Part of a small language model's weights.
Size: width 256, 2 heads of 128, vocabulary 8192, 15M parameters.
Architecture: LayerNorm before each block, learned positions, biases, tied embeddings.
Training: a variant of SOAP for these matrices, 729M tokens.
Each number is 500 + 25 x the weight over the matrix's rms, rounded and kept within 0 to 999. Layers, rows and columns count from 0. Numbers have three digits each.

# o: layer 2 attention output (transposed), 256x256, rms 0.127, rows 169-179, columns 128-255
# v: layer 2 attention value, 256x256, rms 0.0771, rows 170-179, columns 128-255
o169:534503488500514528481479495544503503503474541537464513530514519510499498508509532501532452488480523528548484482467560512487515499502493498535474514531533510474499508470502531492499507518500490470487504507532501484497513474492527543507506485486483447527492508483494481457514462513480503502510525455442528480501574519472481496499478527528490506478523487523473508502484517465480521505477
v170:484514492494493468470503536494494505522501513524500524439503511441478508471478494497481465503471507566532486516520508517533487456517478463515486479526508491535478559491476522545521469485495514521499482516500547489459511531492458533532511507529519524510467482510442489454473511519493531468489501478515505499496505485523541497466545491533483514527492504482499506487505494502528518477513
o170:492457485538531470477505498475478522496517556500463467475514496500499514499517478526523460490470504437506506465525458460500524528511531500532470484489520478466502485474506486500509439508463571489456449488508530496520531533494471498491501457505505495505511483500503485522518519511508531508476480493491476497521498490465515538492455484518510511469496528473491477482486465539527523511471
v171:492486492477472496515469524487475542488541506529491522493533500492490457485503465500489456502488488501513544486479519508505459480491557511498502494528504486485497518518496545484519502509517517509501490472443511479509549480485507494506470521528524491521500510480534498508506496487511485427502504521501488490495463498490478480515488477499483521490512494484477539503533498493520476508520
o171:490488495498513515474508483496479487501441500511455519495495482533483513466441498489494515507528496487518509539502486528494494479525482500469510510496494538517523496529522517499499503490502507508529509466473509521497543516512517475455515509520511516490528493517516504445497491496501509496493492493493542524495461467518485506509471503483519458501482541508546511487487490493491499481517
v172:507472515510510549484517502511534470508560545493520477472513547466501493511471479469502487511483540509570518522511499493463519482501499520514536496493528498493484478508514477513473506572473476511486483516481530517537503490506513481491513507526523489510456498529514464509483521489496520505502526508506487536480486531528516486458513474503475501465511517521470524492512495507501519503496
o172:517514511527485509504483456466501501517529512518528512511497505530485476473498464493527500483486498501467546503497517538501502511471495493525522520435487532529483493511527498534472459477517468517462505535490493500506534547487525514522511517484488511499499485474463481513499452521489515446507487499504548536506498484518522455529490497497522502431488514497499505509501526444492494485493
v173:500555550493505498507498475496499472531541524494491529530505494531517500512502467498504494470517487492501552486484516520506508509468492522478523490505511470539535496566493556496536518534522490491480504533494469479539495501489503499509516493482496526521480519465481491506520486476507473473458470499545499478469540509507491496499548503493514469508473476477519501525492503507513509521510
o173:485540508450453505479517489487500481513499471522451500515525546469497480502461510476512507508500483478517494467491490528535539549510502501477506469541491485522504500505531483489539504493477496479529502515526505518472497492522497477473504518524469532536482519493472536455555491517494479507524534507517461488486465468504474514503491522492494487485490460513567532462532507501501473495544
v174:484445487499460508521515481514498518520480492480528517483522490509514504485476502520536483505533512512497523493510441508492500518505514460447518578495515459510473500458549504524469508485506555537508534447457460517514519497466472520552483507517490472478537453517559498523528521510484505522447491546501508478503501492508544470543485506489495493475492488533506532491510472508439479494492
o174:513465493505484472510498513468494445477491495477510503492513504467529507475460499472476533495520518488488561513443496520504522566500464526524482507507518508448478494548483550456511505507471486510491487494483516487470493484494510509470503514457513485469534529530496480549451493440470497510501516487517517541453532544503508473508510509546543517532500503477502494498440557477488521530517
v175:527474466510506550423506499523493478483520461450512463497498452531553511529467503545477461502487474502506529479494549516498489516527526494432521493473533485494525497471530507522484514495465524544521495520467459513534515492509509496470441505548527545487501511489525462511491523500538547472493491535506519510538503499490487513515539484443502482479554481484467453537484488493534481491519
o175:475521502551526509534509485517534544483494472504510506477492505455506515506406498489516556504529510508488519479509543484523501464487474504497467493500504533492518478541528497483528471513497487509503478506524488481508522492488490475501534553454487521482465463539487468492466487503498556506490518519506535489472480522509513546517476488528505491530492501455555485528537523443505477494514
v176:534475513489506567505456470524485497440538525490554512473521498509510480509483453473565485571516502526519478482477552488532487480495478516469554507524514493517485449489529516523515529506519531504501508512535493466557534460438509485502482494505478478514493490513505454515516506489484476476530507538490447497485457477502478508486545487479485498496470495496515530447534533515488540456494
o176:509517495508512495486501461478500465505439469506474487539543496537496451487523513525472535475467502477493527471514529489501497449482513500521488517506499499494522491505535471495494496498500497479491512495501510499467514504451512522507520483500535526474509506503496520500482470476483471446504499479512512487509497503526499536466477520503528525492508474453569517484524477475493515478490
v177:491454495468516502521496525520475457521502561519521467485518515520527474442443485465575496543490521476530518435494526470487518485488501500539492518489506507456507552538475481460520462508518473476484493488461549533502497535513496526546487506499507519522531565504515488535509521498488506544512504451549495492459496545493490486504512487484537487499538482469483505491518475541536508502539
o177:475500514471519466487507492476482496542487525490531508498517524533479535526464482492538499502491498510457519477587479484521490549505483486543527516439485554500454486528509518562507507516524529508523492461548509530482486492535555479497506477514524467460493476493544525490527510542486507547492493488499486519489471485508469516476489483484494509450478519471493511515490456538485478450501
v178:509514512509478503489530533503484504485493534495481475498515497494509535493479544550472494500536524462506476579510523523488488481501514543483548493531509465518496497473516495469501487533481489515491553502487506508551492472511524506496512476491512474502522479475447476489499527494460453475453495501512470518513504470540508509503488464519478479493508438520501475447509557482544491527498
o178:493521505489498530533460509472559480480504516516538498472465516521446539476523493513469527466513518488499539546494500534502496523515542540479515519518484513481523515525475483495498505498461479542505460542478559501500521519503514490488503477506517529513519540520495519473507522483520485492486530562512510531552472497501516500482489514523546521484472502485528530486536520495479513496477
v179:519505450520513520486529486508513505510492513508526452446485502456484510532559533454531483472491575464459514464506546524487514547494498475465552512524476503485502487478504453460506515556482512499462503502481480504517496479516488488467494497507489459491518521515539469489527522511472501479487515522482511454507538470505524506501465547508522509502531475489476521540489502458472476475492
o179:481486510469527500506510482494492508539471515513525493502471525440486451495510502457499523509486477480478478479508516539463483471479451558528508531495515503461499466523508521503515502515506480541487528502505503489472517486477522464465485524505505502475508464470463515448487532533524487479507492484534528525478524502497510504506492493473538480526517519501484513539524500513493522509506